config.yaml
n_head: 15
n_kv_head: 15
attn_scale: 0.125
tie_embeddings: true
lr: 0.0068
lr_head: 0.00747
doc_mask: true
dataset: "wikipedia_en"
Each number is 128 + 32 x the weight over its row's rms, rounded and kept within 0 to 255. Layers, rows and columns count from 0. The size above them is the row's rms in percent of the matrix's.

# layer 6 MLP up, 1920x640, rms 0.0941, rows 50-102, columns 0-63
size [ 99  94 105 101 104 100 105 104  95 101  97  95 101 103 103 103 100  97  98 103 106  98  96 102  94  97  94 104 100  98 108 101  96  96 100 106 100 106  96  99  98 103  95  97 103  96  92  96 102 107 113 102  99]
[[110 118 134  61 153  93 122 127  66 120 141 102 129 137 124  97 132 118 151 136  87 179 126 115 115 137 115 108 170 184  84 115  90 202 102 114 117 171 160  66 173 109 157 104  54 100 174 147 138 133 165 150 125 126  67 117 110 127 177  94 107 107 135  97]
 [113  78 187 151 137 157 125  85 160  83 111 145 146 141 146 139  94 203  86 140  95 139  82 151 124 125 147 102  95 111 153 110 177 168 183 121 118 143 106 164 120 143  73 117 135 111 101  79 178 154  69 119 110 152 147 131 108 132 157 176 145  85 152 167]
 [148 140 191 194  72 163 168  74 148 166  72 126  86 132 117 119 169 153 154 122 153 139 157 195 212  77 138 131 144 120 183  92 156 122 105  95 123 129 124 140 128  80 144 173 107 180 103 102  96 118 125  66  74 132 121 117 168 174 127 141 104  96 182  96]
 [ 93 157  97 110  87 201 145 179 159 132 139 120 158  76 114  87  90 105 114  68 107 111 121 167 162  39 127 163 127 173 125 129 103 136 104 107  78 138 125 142 121 132 114 203 153 127 104 129 185 145 164 125 156 168 159 145 147 150 117 122  96 113 131 139]
 [105 137  32 172 161 138 197 144  95 117  60  88 159 147  63  74  56 126 138 213 161 137 153 107 164 168 120 154 118 135 196 169 128 128 121 112  98 143  83 182 149 138  75 138 107 114 132 154 114 113 108 132 115 171  99 112  93 136 146 105  52 139 113 129]
 [156 127 132 123 131 154 125 139 137 138 131 164 173 121  78  88 113  65 153 132  81 159 136  80 171 133  97 132  72 165 139 123 152  62 137  84 179 128 109 168 140  83 112 106  96 113 129 181 141 114  97 159 182 110 146 143  55 164  56 167 139 115 140 136]
 [100  96 111 128 145 110 180 120 197 208  54 150 151  41 169 121 167 123 173 123  99  87 149 104 178 124 155  61 116  68 152 165 109  57  76 102 131 155  96 180  78  92 109 134 109 161 146 122  94 133 119 105 130 124 172 118 142 121 134 161 146 105 194 107]
 [118 149 148 139 153 155  78 104 117 158 163 155 123 121  93  83  79 130 176 171 181 142 132 179 116  91 114 177 165  69 123 126 184 132 163 130 134 117  80 118 121 111 154 146 171 111  50  91 154  84 116 153 155 137 134 103 173 123 124 132 150 122  74 144]
 [108 100 117 118 109 107 133 184 159 176 121  49 162 162 166 126 157 161 118  94 132  93  98 157 128 175 135 207 183 148 120  89 126 116  79  80 169 172  88 182 132  77 133 117 126 165  89 148 126 142 117 119 150 109  80 150 103 111  78 153 175  78 149 188]
 [104 199 147  78  76 100 136  59 114 116 111  54 153 129 145 128 109 125  26 106 155 128 131 127 155  86 119 150 123 138 124 150 129 107 142 135 157 144  64 169 102 121 135 113  88 103 130  84 104 139 106 128 143  93 126 145 155 145 180 118 121 117 147 123]
 [122 130  95 159 123 127 118 154 152 109 134 148  94  90 118 104 143 138 135 184 144 144 145  82 163 186 185 114  90 140 139  85 150 145  96 153 144 107 142 141  93 166 143 103  55 142 141 124  38 159 151  82 146 158 167 125 140 157  54  93 179 154 106  91]
 [ 87 127 138 101 193 110 162 139 129 100 125 165 118 221 156 142 149 147 134 158 107 157 124 169 187 118  96  99  87  97 111 141 162 115 173 111  84 123 141 132 121 113  85 136 119 162 100 155 128 145 186 116 119 150  84 133 140 150 182 127 127 174 165 118]
 [ 67 139 170  77  97  67 164 147  63 139  91 131 136 142  74 134 177 111  96 168 114  55  77 143 150 135 188 117 123 132 125 107 187 142 115 116 116 159  77 127  99 154 178 148  38 145 143 128 125 139 141 135 149 119 151 138 133 168 174 180 151 122 135 122]
 [141 102 155 194 173 113 119 146 163 153 139 128  76 144 160 161 104 117 140 138 110 104 141 139 146 108 100 112 138 116 128 152 136 142 135  91 106 129 112 104 187 164 174 141 117 175 129 104 158  90 117  76  92 176 123 139  83  82 185 108 124 107  89 141]
 [163 151 130  80 141  97 146 117  96 160  98 156 122 113 113  88 162  95 164 122 154 125 116 133 161 136 126 103 177 100 163 148  76 127 169 143 152 127 154 116 135 143 169  63  80 173 120  94  84 130 135 179 152 128 123 126 142 158  91 175 189 117 113 112]
 [158 115 159 188 130  85  96  99 181 126 139 132  97 151 107 151 139 106  92 115  46 100 147 158 122  77 142 125 138 134 146 122 156 106  98 124 142 113 123 103 148 155 126 178 126  78 124  75 170 123  90 105 130  63  95 121  78 113 106 123 155 172 158 116]
 [177  94  87 201 147 155  91 177 125 169 145 105  57 121 107  98 101 126 102 139 119 104 134  78 187 116 112 130 165 189 131  97 142 170 102 144 164  51 187  82 101  90 112 143 116 103 163 154 158  88  74 191 141 149  79 144 130 175  98 187 116 180 117 127]
 [147  38 132 155 132 103  79 115 175 180 142 102 113 118  95 149 112 131 131 139 117 152  87  90 102 126  97 122 105  99 149 113 126 141 135 192 111 177  92 203 120 116 115 150 122 126 125  87 122 147 131 153  81 127 121  86 157  64 150 124 117  99 174 155]
 [108 111 166 111 114  73 129  61 120 126 113 141 104  88 112 129 150 193 136 110 162 105 107  90 135  82 101 116 107 162 172 140  92 121 153 208 157 130 111 138 174 154  92  87  75 184  68 188 122 157 131  54 138 144 184 143 151 136 129 137 102  97  93 135]
 [116 106  87 133 152 136  99 100 136 103 115 158  57 207 107 109  91 125 127 130 117 137 102 128  86 143 157 127 108 145 120 124 166 174 150 181  76  79  85  57 150  91 111 113 158 174 144 109  99 128 175 108  77 139 138 166 125 120 141 168 100 121  89 109]
 [160 140 101 135 153  87 159 146 193 113 177  93 154 173 125 195  70 140 163 110  99 167 154 130 142 108  95 117 132 158 166 136 175 146 129 120 140 152  64  86 145 106 105 138 163 139 210 124 121 181 140  73 127 112 116 132 141 168 107 108 133 138 109 179]
 [151 119 109 135 190  38 121 143 136 115 157 117 153  95 156  87  76 109 102 140 155 129 127 168  82 171 118  97 160 140 101 132  87 161 146 114 105 126 134  72 139 142 143 103 132 151 138 128 156 102 139 148 122 119 118 133 178  43 127 146  73 168 123 161]
 [132 191 102 105 133  89 152 157 124  96 107 116 119 122 120 105 150 115 102 154 123 180 121 121 175 138 160 132 133 173 188 148 159 113  84 131 144  85 133  97 146 133 155 175 158 132 146 141 132 178 170  87 153 131 161 115 168 175  95  92 183  74 152 200]
 [108 148 131 113 154 101 130 109 104 149 102 143 147 138  48  91 123 118  89 145  75 168 168 151 103 107 172 109 128 120 140  52 168 158 110 132 148  71 100 135 114 126 152 169 117  43  95  85  96 101 147 155  67 146 115 121 163  62 135  98 107  87 110 140]
 [123 105 140 161 109  92 148 131 161 130 201 104 118  63 135 130 130 123 121 156 135 153 167 108  58 130 102 176 115 164 172 166 126 151 167 115 127 149 133 163  61  85 137 161  93 112 124 106  86  73 166 129 152 160 106 115 159  85 196 149 155 124 174 135]
 [177  95 118 115  98 116 105 116 135 135 153 135 158 135 119 136 127 134 145  90 145 118 140  88  67 129 110 131 148 113 158 202 186 152  63 138 185 104 135 155 134 130 105 110  89  63 121 124  79  87 182 137 133 137 102 131  85 103 167 109 186  89 170  87]
 [140 150 149 100  94 161 145 117 133 162 178 117 139 137 149 164  93 108 109 173 133 108 181  83 109 189 144 169  75 129 147 167 164 112 161 176 136 145 132 173 159 102 130 117 207 130 125 151 128 125 125 161  82 124 184 113 147  86 182 146 113 110 171 115]
 [143 114 133 155  97 148 181 180  91 171 133 152 156 168  71 134 144  94 160 102 133  97 122 141 142  69 108 134 138 115 123 127 104 113 184  85 103  55 126 188 118 111  87 161  80 110 165  78 145  91  78 126 178 111 156 119 126 148 107 130 180 123  98 144]
 [113 100 121 129  53 150 159 142  92  87  78 144  99  94  67 123 121 141  98 126 148 143 119 148 138  89  91 132 145 114 177 137 106 156 146 149 170 148 155 113 105 165 164 108 140 188 112  87 154 130 169 138  77 121 136 103 134 160  71  64 149 167 125  93]
 [161 115  85 129 115 102 120 118 114  87 142 120 124 113 140 112 161 143 180 119 107 178 127 126 178 160 150 161 120  81  90  83 141 131 138 152  95 149 159  94 115 140 103 115 158  46 122 146 127 155 155 118 117 141  84 144  72 144 189  85 102 128 135 158]
 [120  80 144 171 159 130 151 115  39 127  93 183  72 167 143 144 128 115 147 102 121 139  94 200 159 118  70  99  80 152  93 126 167 114 182 148 133 131 150 153 172 102  86  83 146 176 124 137 143 165 111  73 171 157  98 157 158 144 126 146 144  87  96 111]
 [114 115 132 155 122 119  76 103 221 174  94 150 122 154 153 116 124  97 133 119 139 152  83 127 128  75 102  95 147  55 126 153  89 137  89 122 201 150 112 135 129 132 132 142 108 106 169 118 170 117 175  44  81 122 163 162 126 108 112 129 100 125 125 154]
 [152 138 135 140 172 156 102 102  98 164 133 157  99  83 102 149 145 105  58 110 115 110 129 195 133 134 139 135 137  82  73  95 136 110 137 135 130 150  65 105 120  83 130 140 101 100 111 190 119  94 114  97 129 185 139 168 108 121 120 125 174 113 134 165]
 [172 103 148 137 174  99 114  94 191 106 115 187 133 166  98 134 137  98 126 135 138  57  86 150 110 122 142 138 126  72 147  89  66 175 161 125 100 112  97 151 119 120  96 181 121  81 126 101 185 123  45 104  66 168 123 141 137 106  77 110 170 121 168 178]
 [112 148 196 164 154 142 148 175  88  85 122 150 107 124 114  95  77 180 114 147 143  98 110 142  98 149 143  66 105 148 123 108 152 116 163 133 156 106 146 134  94 159  89 121 101 162 222 109 110 158 158 118 153  80  97  93 152 132 177 111 110  82 140 120]
 [157 137 136 153 133 174  87 156 118 148 123 110 152 108 150 161 151 125  78 150 125 112 110 124 116 191 174 184  72 138 140  44 146 112 158 109 148 139 127 105 191 148 125  94 165 118  79 158 130  95  65  81  91 117 100 177 162 176 132 162 210 101 109 105]
 [ 74 123 134 142 149  85 134 140 196 115 143 165 148 126  77  89  85 141 132 101 164 142 100  99  96  94 142 132  90 164  87 122 156 120 146 103 100 184 111 166 200  96 125 168 188 142 107  95 127 114 146 149 158 137 138 131 127  71 123 134 129 146 142 184]
 [139 134 178 148 132  94  89  90 126 167  96 121 142 176 115 144 156 113 146 126  67 171 172 188 126 101 119  92 112 204  93 145 160 117 152 130 106 118 130 144 137 152  90 114 122 151  87 162 162 163 130 121 158 116 138 141 159 106 152 104 163  49 160 162]
 [177 153  79 117  94 118 108 153 175  99 174 127 133 134 128 124 154 169 129 161 167  95 181 120 125  91  74 147 180 136  89 174 139 185 105 153 100 123 162 155  94 159 113 117 149 199 137  90  67 114 111 183 113 117 134 134 131 143  91 106  63  92 105 145]
 [ 71 229 113 156 182 127 127 154 103 172 104  31  87 136 110  74 137  88 168 133 122 130  85 119 156 110 128 128  94 119 102 145  81  97 150 167 143 124 134 127  83 149 133 138 139 171 134 114 134 102 168 166 155 136 111 139 123 114 120 125  96 123 130 118]
 [138 138 177 130  82  20 136  29 101  94 135 104  78 111  89  99 106 161 149 176 124 181 113 121  80 102 114 205  92  62 135 103 128 154 132 124 155 103 182  76 110 135 102 181 121  89  56 123 142 165 145 101 117 119 122 143 111  79 107 129 140 155 131 155]
 [128 153 118 129 105 113 117 120 125 169 117 171 159 102 103 105 156  81  99 109 191 131 137 142 168 137 148 120  80  46 141 154 190 156 121 116 107  94 101 156 121 160 141 115 132 172  74 194 155  97  80  91 147 124 135 125  75 145 105 154 110 100 104  48]
 [172 112  89  34 118 154 136  49  95  50 130 155 103 149 143 128 140 141  97 130 204  88 182 180 143 100 170  69  60  87 109 162  54 138 118  83 154 136 161 158 175 135 134  93 190 138 111 145 131 128 127 144  67 110 169 137 115  77  99 101 103 137  88 153]
 [100 144 114 129 169 129  83  55 149 125 116  89 111  98  82 146 112 139 144  96 145 124 166 105 136 146 103 112 113 141 107 162 109 137 153  77 158  34  94  87 145 129  93 120 173 150 139  64 154 167 144 125 160 134 123 113 124 137  93  71 150  85 138 154]
 [ 92 184 132 152 177 150 150 131 131 137  68  80 175  79 101 174 106 119 192 153 154 100 136 113 176 162  83 134 153 147 117 128 179 110 130 125 130  98 157 142 139 130 106 128 158 110 123 147  87 110  75 173 111 125 128 126 123 148  96  90 126 129 115 176]
 [132 158 133 110 161 105  55 107 112  55 139  77 178 164 117 137 187 104 130 129 175 142 118 130 111 120 160 123  93 150  86 169 153  84 136  61 170 137 120 124 155 112 126 149 106 129 141  83 142 202 108  93 152 141 196 113 153  66 127 120 120 118 141  72]
 [ 77 104 139 165 152  79 137 150  89 140 121  57  36 115 148 206 149 149 106 183 141 223  96 141 120  88 110 166 125 122 208 124  91 100 142 155 120 134  91 115  79 115  98 117 145 141 135 113  39 111 134 136 144 179 140 104 114  71 144 123 163 126 144 185]
 [109 139  92 115 173 149 139 113 169 111 138 103  55  81 129 106 113 118 155 225  84 104  53 136 136 131 167 116 129 107  90 164 103 142  86  93 131  99 104 166 136 142 170  94 146 121 119 147 141 108  57 161 138 110 162  67 165 134  85 121 157  60  89 168]
 [156 130 158 111 151  98 120 143 131 111 113 124 145  80 132  80  80 126 101 115 138 124 123 160 153  70 103 146 126 179 197  91 113 114 116 128 103 169 161 110 125 148 114  82  69 156 135 176 112 136  80 105 155 127  99 117 165 164 147 136 140  97 106 142]
 [116  69 163 175 104 142  78  96 141 114 130  61  79 126  82 123 124 127 136  91 107 155 103 125 135 146 155 136 146  91 167 172 124 118 152 107 148 172  98 118 149  80 156 197 123  59 211 129  90 113 167 109  97 131 156 145 171 137 137  87 122 113 123  83]
 [126 115 137 133 138 114 131  75 170  88 102 163  75 113  94 108 125 165 163 151 153 129 109 130 116  89 161 139 123  92  92 108 116  78 159 186 113  69 169 120 194 133 137 166 115 149  94 164 124 136  99  87 141 151  59 120 131 180 176 136  97 142 140 130]
 [121 157 177 162  99  85 138 177 134 141 148 188 120  73 145 143 125 116 112 125 110 107 107 104  92 114 109  97  98 113 126 138 168 158  70 147 185  98  63  82 103 129 124 119 108 100 115 110 110 158 135 121  95 103  63 222 131 131 142  90 117 158  85 111]
 [194 111  94 100 159 133  90 121 176 144 120 123 142 166 114 148 140 133 148 115 167 170 110 151 128 122  66 120 100 130 124 121 154 141 126 127 138 118  78 122 128  66 111 111 189 115 124  97 170 112  92 165 109 151  55  51  76 151 101 104 184 171 113 112]]
# layer 6 MLP down (transposed), 1920x640, rms 0.0576, rows 50-101, columns 0-63
size [100  96 103  98 102 102 114  99  87  99  92  93 105 104 103 104  97 101 101 101 107 100  91  98  93  93  92 107  96  97 107 107 100  95 105 113 100 101 101 104  93 101  98  94  98  99  92  95 110 109 109 112]
[[193 157 157 119 130 119 137 136 168 168 157 120 156 133 113 200 117 149 159 155 116 162 146 127  58 161  61 166 118 182 139 144 154  87 168 105  89 162  96 109 110 141 113 134 129  77 116  79  84 111 128 162 128 119 133  80 124 125 151 119 136 148  79 148]
 [ 95 151  91 100 131 117 139 112 160 163 131 114 100 133 158 168 165  99 138 230 146  99 153  68 155 125 181 129 114  90  90 143 102  70 127 116 139 123 123 148 132 113 141 126 162  99  91 187  91 135 136 182 147 150 123 142 110 112 132  59 107 132 164  59]
 [ 71 132 107 139 102 165 120 118 122 127 145 127 184  88  91 128 102 176 150 176 172  82  96 139 137 122 124 132  82 151  74 128 127  84 164  83  83  95 146 153 122 117 125 187 111 148 158 122 116 140  89 156 119 103 151 131 131 133 118 124 152  85 110 134]
 [133 119 123 148  91 134 158  96 128 108 113  83 176 174 125 137 164  57 132 171  98 117  60 157  90 110  77 164 116 125 165 106  92 142 125 127 102 129 125  93 117 121  97 146  86 153 137 122 150 119 156 175 123 127 129 154  84 151 123 112 165 148 159 117]
 [167 130 132 152 172 102 147 159  87 108  55 127 186 128  97 136 148 114 101  91 110 100 122 138  98 125 141 148 163 154 106 164  98  83 140  88 194 117 132 139  88  84 155 151 111 150  94  92 155 110 141 136 165 168 142 186 178 150 147 140 156 191 145 111]
 [ 38  74 112 149 183  92 135 113  83 143  97 109 129 127  89  70 156 142 148 117 135 157 122 168 122 170 122 165 147  30 124  95 114 132 109 198 151 118 125 101 157 120 112 118 145 128 124 111 130 153 146  74 125 165 121 136 176 162 144 154 113 108 129 116]
 [186 109  96 122 118  74 146 146 137 118 104 110 187 141 146 140  73 100  87 181  51 131 118 144 148 159 132 102  86 112 172 167 106  61 100 113 137 158 144 170 118 123 119 135 179 135 101 111  85 101  74 142 194 143 162 122  52 155 158 122 135  75 134  99]
 [ 87  87 124  79  91 149 146 167 143 106 134 121 125 134 178  96 124  98 148 132 102  88 113  96 100 130 136 110 144 152 187 125  94 161 156 149 143 102 141  84 140  95 128 187 160 114 138 127 113  88 159 114 108 160  99 147 191 157  87 152 127 147  82  99]
 [104 118 142 109 143 136  71  80  55 126 127 179 119 177 119 139 109 133 146 134  99 215 139 141  80  73 189  77  93  80 119 130  88  94 155  99  69 165 153 101 133 154 200 182 184 142 134 148 148 140  99 118  82 128 120  90 161 122 127 166 102 108  78 113]
 [ 68 158  85 195  88 158 124 113 107 144 117 126 154 123 110 142 134 119 181 126 148 144  78 190 148 157 140  87 140 112 111 164 157  83 141 173 104 121  66 145 152  98  75 151  85 124 131 127 183 100 156 168 136  80 154 113 170  88  76 177  60 159 141  90]
 [111 159 218  98 131 113 125 200 135 116 134  82 185 123 121  66 149 183 144 116 124 130 146 136 117  93 172 141  92 173 181 105  79 147 124 152 120 139  92  64  98 146 118 139  65 129  87 108 174  92 165 157 142 146 137 189 143 197 158 106  79 163  55 166]
 [185 172 135 119 116 102 156  96 195  73  53 154 163  74 117  74  95 100  95 184 105 148 162 114 110 134 130 122 179 166 112 134  94 149 103 152 134 171 130 156  76 142 184 144  95 152 170 137  96 143 154  75 127  91 155 137 141 112  41 136 162 105 141 151]
 [189 125  96 154 173 165 148  88 120 150 148 164 102 126 161 154 176 163 118 116 157 170 144 205 156 146 115 158 150 148 153  99 176 166 178 133  73 168 100 119 145 165  93  89 142  78 173 160 137 118 108 160 140 178  73 150 132  86  97 114 251 145 175 117]
 [135 137  54 171 110  91 135 135 109 123 150 192 108  70  64 157  81 142 140 138 118 156 107 169 162 121 160 177 176  84 162  43  80 139 157 137 126 118 173 154 112 183 122  96 179  69  89 138 128 124 148 170 132 133 152 135 100 138 140 141 105 131 132  98]
 [110 149 179 163 151 156 133 166  93  67 135  53  89 185 147 165 151 106 128 121 107 101 140  90 210 117 150 143 127 156 121  83 146 125 139 143  45 148 161 119 145 128 137 127  88 111 131 101 125 139 102 134  94 149  66 120 154 119 111  69 184 183 112  82]
 [108 153 129 117  80 119 131 114 148 157 253 148  44 131 131 116 171 134 151 135 119 113 115 112  83 149 102 147 126 113 142 113 140 106 110 129 175 155 129 154 120 122 116  75 147  90 144 130 136 152 117 215 131 120 134 219  99 151  85 156 144 134 163 120]
 [174  78 118  93 132  88  94  77 189 148 108 129 188 120  92 110 157 152 148 101 136 134  94  84 102 152 117 126 149 101 120 102 139 113  89  75 186 123  80 124  91 139 107  88 143  35 114 147 121 162 135 176 110  95 158 142 165  95 123  92 137 115 179 170]
 [ 93 123 150 133 194 125 133 155 103 124 127 111 137 176 108 108 180 147 115 130 179 161 138 159 152 153 171  91 127 135 154 122 136 160  61 105 151 139 122 107 166 138 130 127 148 135 125 131 138 138 150 138 119  90 126 113 131 144 136 106 111 174 135 155]
 [102 135 122 150 125 165 149 142 123 173 155 101 111 157 141 178 115 160 136 170 100 189 133 140 175 197 132 140 154  95 177 149 118 109 137 119 172 163 136 175  92 109 150 133 168  66  78 134 160 111 144  86  83 141 116  72 184 105 147 170 127 120 135 134]
 [182 106 185 161 139 164  83 134 127 103  82 182 167 180  31 121  81  80 181 129 137 109  79 172 112 112 116 118 129  95 125 169 110 132 186 145 145 115 136 140 108  97 139 118 214  73 139 153  65 130 174 157 117 193 134  90 133  89 144 145 124 131  99 157]
 [131 137  69 130  90  53 132 128 183  97 153 184 156 170 140 136 148  98 149 119  85  99 145 159 123 141 114 136 169 150 167 116 123  75 159 128 168 173 131 129 212 144 148 124 109  73 107 139 128 123 130 142  97 167 178 154 152 204  69 180 132 157  98 116]
 [133 105  97 153  72 111 142  82 102  95  83  86 180 166 103 190 133 142 137 143  94 174 118  42 128 131 137 166 158  92 176 139 150 200 117 136 131 189 131 146 115 125 179 117 108 168 102 128 135 108  95 138 139 127 115 153  98 112 138  83  89 152 172 136]
 [133  93 124 192 123 101 135 150 179 107 169  91 172  82 110 139 133  93 149  75  77  43 108 151 132 125 186 118 169  63 126  50  41  60 123 167 149 172 104 166 115 136 192 141 100 150 125 104 123 164 100 153 156 115 114 110  76 173  85  96 113 132 160 126]
 [179 164  93  90 124 150 133 129 193 147 116 197 120 182  74 145 102 104 122  93 149  80 115 151 124 162 158  95 108  98  60  99 148 119 102 127  65 105  96 169 113 176  93 144 107 186 123 131 160 132 139 133 108 167 147 165 117 106 119 121 161 188 150  99]
 [155 153 129 108  94 209 108 133 154 105 116  86 155 101  80 111 124 100 102  92 181  75 178 169 158 168  90  74 168 124  97 109 152 160 116 145 118 165 122 139  94 163 108 121  83 130 114 141  78 136 135 122 141 114 145 149 138 153  87 118 160  83 132  65]
 [147 117  92  64 120  63 163 149 214 190 129  97  64 119 129 129 119 129  97 170  85 195 126 136 136 149 222 124 140  74 144 153 141 149 179 140 185 116 113 138 155  62 118 160 106  59 127 147 151 122 130  67 148 106  96 179 129 154 133 162 117 175 135 139]
 [120  91 104 163 149 116 164 112 135 137  64 124 104 124 125 101 139 181  42  93 166 129  82 120 121 100  69  81 174 141 115 134 136 137 144 126  95 144  81 113 103 196 113 129  70  95 144 168 114 127 139 103 158 155 128  81 146 151 119 160 118  98  31 126]
 [ 88 214 116 121 119 111 109 148  81 137 111  97 120 122 156  94 118 137 166 159 113  94 116 111 127 153 137 107 107 122 163 118 115 119 142 179 109 136 117 236 123 179 131 127 128 102 113 167 140 139 143 117 194 125 146  93 135 178 182 150 174 176 160  82]
 [114 140 145 121  93 143 107 122 132 161 124 139  80 126 111 108 134 141 158 129  94 145 131 108 131 122 118 162 120 117 121 188 153 143  75 140 114 137 165 126 154 211  76 194  99 104 144 159 104 130 127 115 133  91 115 163  94 209  96 202 129 135 126 133]
 [145 157 203 144 153 145 138 176 169 121 112 117 136 167 174 140 111 131 115 188 163 126 140 124 172 109 149 148 114 155 182  98  68 109 142 102 114  97 105 103 163 155 120 167  62 151 102 125 151 113 133 130 108 142 164 136 124 148 144  68 115 126 145  92]
 [150 126 130 156 186 131 117 139 151 191 136 131 104 119 124 172 160  98 170 132 142 108 133 112 128 163 129  56  61 153 164 169  72 149 113 116 137 162 154  93 152 127 151 141 139 102 121  95  63 121  82 117 115 150 105 157 108 121 153 157 126 104 179 145]
 [106 122  93  90 117 113  83  72 139 105 167 125 208 164 137 146 146 192 129 161 149 104 197 160 121 139  60 169 136 108 132 164 107 148 136 186 140 116 118 120 143 152 160 115 165 159 127  83  98 175 161 164 106  71 141 125  89 109 119 143 101  30  98 116]
 [ 89  98 108 134 141 107 110  63  79  29 133 111  95 126 113 145 153 115 140  97 169 171 119  70 112 114  83 111  63 176 165 163 131 107 133 172 123 105 105 139 105 148 165 145 124 139 126  60 112 129 189 133 133 147  95 152 155 148 166 152 138 165 114 178]
 [ 65 123  96 175  65  98 111 123 166 140 167  68 193 102 205 174  65 135  87 126 119 112 165 112 107 100 121 147  72 136  92  99  94 196  48 136 107 173  91 110 159 133 146 118 107 123 162 101 131  83  73 158 118  81 144  90 132 109 166  81 164 126 145 156]
 [ 96 143 120 138 186 138 118 148 121 114 196 129 122 111 117 134 144 148 143  35 157 130 123  92 120 123 140  98 139 120 123 127 201  69 114 153 133  73 148  98 138 128  61  62 112  88 128  95 109 116 183 103 149 108  74 106 146 165 183 110 142 169 144 109]
 [144 147 123 131 152 162 108  77  78 107 111 156  86  69 142 206 162 183 149 240 138 159 198  98 105 128 120 102 133 190 143 104 114 179 155 107 123  36 153  94  93 136 108 179 138 156 142 138 166 133 110 151 103 144 163 133 111 123  96 109  98 181 107 107]
 [159 143 171 149 153  89  89  91 108  74  99 148 139 133 113 141  89  90 136 129  99 152 114 146 127 115 143 175 149  37 136 150  96 106  88 104 100 119 174 138 139 134 185  93 159  85 185 102 162 135 125 150  71 146  92 169 125 141 106 161 129 143 188  81]
 [104  75 131  95 150 104  94 163 128  88 179 106 121  85  99 118 147  90 149 155 117 177 131 107  73 147  73 158 116 142  85 148 146 118  65 120 119 100 100  93 120 105 131 136 119 162 162 164 115 156  92 136 124 217 140  88 134 111 142 158 130 205  68 129]
 [121 132 111 107 153  48 153  79 129 147 190 104 134 169 135  90 141 133 134 118 155 104 164 115 123 144 135 134 128 163 139  47 141  72 124 165 186 134  97 135 132 120  54 153 116  96  71  72 160 103 123  85 120  60 193 108 150 117 141 165 138  68  93 114]
 [158 112 133 128 109 136 192 171 161 129 163 153 131 151 150 151 121 111 185  90 185  75 117 153 133  92  72 134 157  95 127  85  85 132 122 117 127  31 104 127 168  54 181 109 183 130 121 117 147 135  65 114 153 113 115 143 115  86 128 117 149 111 214 110]
 [117 141 140 141 150 178 119 172 127  76 117 192 172 170  59 120 187 104 136  98 126 113 166 120 145 151 166  85 109 126 192  91 139 145  89 125 179 127 127 127 140 167 137  89 145 157 140  85 149 137 120 125  95 116 156 155  87 139 166  92 125 111 111 131]
 [129  90  75  94 147 100 135 144 158  56 114 184 139 132  80 186 122 109  85  71 141  62 136 153 107 113 162 160 115 129  92  97 101 182 138 167 105 138 131  70 144 121 161  85  90 102 178  93 100 108 124 153 117 181  84  99 233 139 174 129  92 117  82 206]
 [ 80 108 143 175  69  78 170 125 139 192 100 100 108  20 159 145 127  95 187 151 131 120 100  92 130  99 152 171 140 112 143 120 169 135 102 169 123  36 127  76  84 109 148 167 128 193 139 156 152 146 188 136 207 135  89 135 119 151 144 125 137 156 202 111]
 [151 116 110  99 164 137 130 149  85 170 138 141 175 153 137 139 145 120  90  88 162  85 120 175 153 138 124 171 105 104 106 140 147 153  68 176 105 147 130 140 134 104 148 156 122 104 122 148 116 128 123  74  97 114 163 118 113 168 147 134 111 132 142 113]
 [138 154 168  93 132 128 115 136 188 208 102 153 141 164 162 142 201 110  89 173 154 136 154 167 153 118  95  99 107 127 171 145  92 144 151 131 122 136  99 133 166 112 130 130 171  73 159  55 132 129 135  94 180 102 134  70  99  57 101  83 114  74 151 156]
 [149  66 164 125 119 104 163 178 145  73 130 108 128 145 130  89 116 154 142 150 173 102 143 130 153 121 155 105  78 101 143 167 151  79 160 119 125 112 165 176 149 187 130 118 183 162  93 106 148 161  65  78  39 101  83  25 167  85 165  97 162 116 144 136]
 [140 127 123 107 107 120 164  89  67 118 166 114 192 152 104 141  81 100 127 103 190  82 187 110 138 194 139 113 194 137 173 154 125  53 157  90 115 117 167 129 104 136 129 124 126 139 114 163 163 127 139 167 127  55  77 185 126 149 143 148  77 166 117 124]
 [155 117  92 129 131 145  98  83 136 183 171 203 108 133 105 178 124 127 157 155 110 157 130  94 126 142 155 207 174  82  68 148 150 150 142  95 159 147 150 132 182 111 168 103 110 111 168 103  85 150 111 145 125  99  84 156 144  99 123 127  87  98 109 128]
 [105 124  54 100 121 167 126 131  99 156 125 156 115 183 139 141 180  92 196 155 106 144 121 119 152 193 158 116  32 128 103 150 123 195 130 100 131  91 125 156 136  93  98 111 147 147 147 103 168 124 152 132 118 145  92 104 106  89 125  98 132 130 110 146]
 [160 150 152  72 167 151 137 167 164 112 120 103 168 157 180 134 152 123 167 179 132 119 132 134 103  91 171 187 129  81 156  79 130 147 110 135 114  87  65 147 114 182  90 150 136 132 153 159  93 127  96  54 171 157 131 177 104 175  97 165 111 104 114 144]
 [ 88 103 126 123 155  85  99 125 127 121 174 150 139  81 104  96 120 131 161 130 159 133 172 134  47 145 137 126 105 146 109 155  94 134 134 118 176  78 137 147 145 139 186 132 108 116 127 177 150 113 123 150  95 122 148 152  95 149 175 104 125 115  75 157]
 [141 172 131 149 155 152 127 117 177 108 107 103 108 183 122 138 192 138 166 142 138 149 121 130  93 120  52 103 147  96  85 118 165  65 123 171 148 154 110 110  88 129  50  45  98 173  96  87  79 123  62 120 123 171 101 111  70 149  81 103 134 116 115 120]]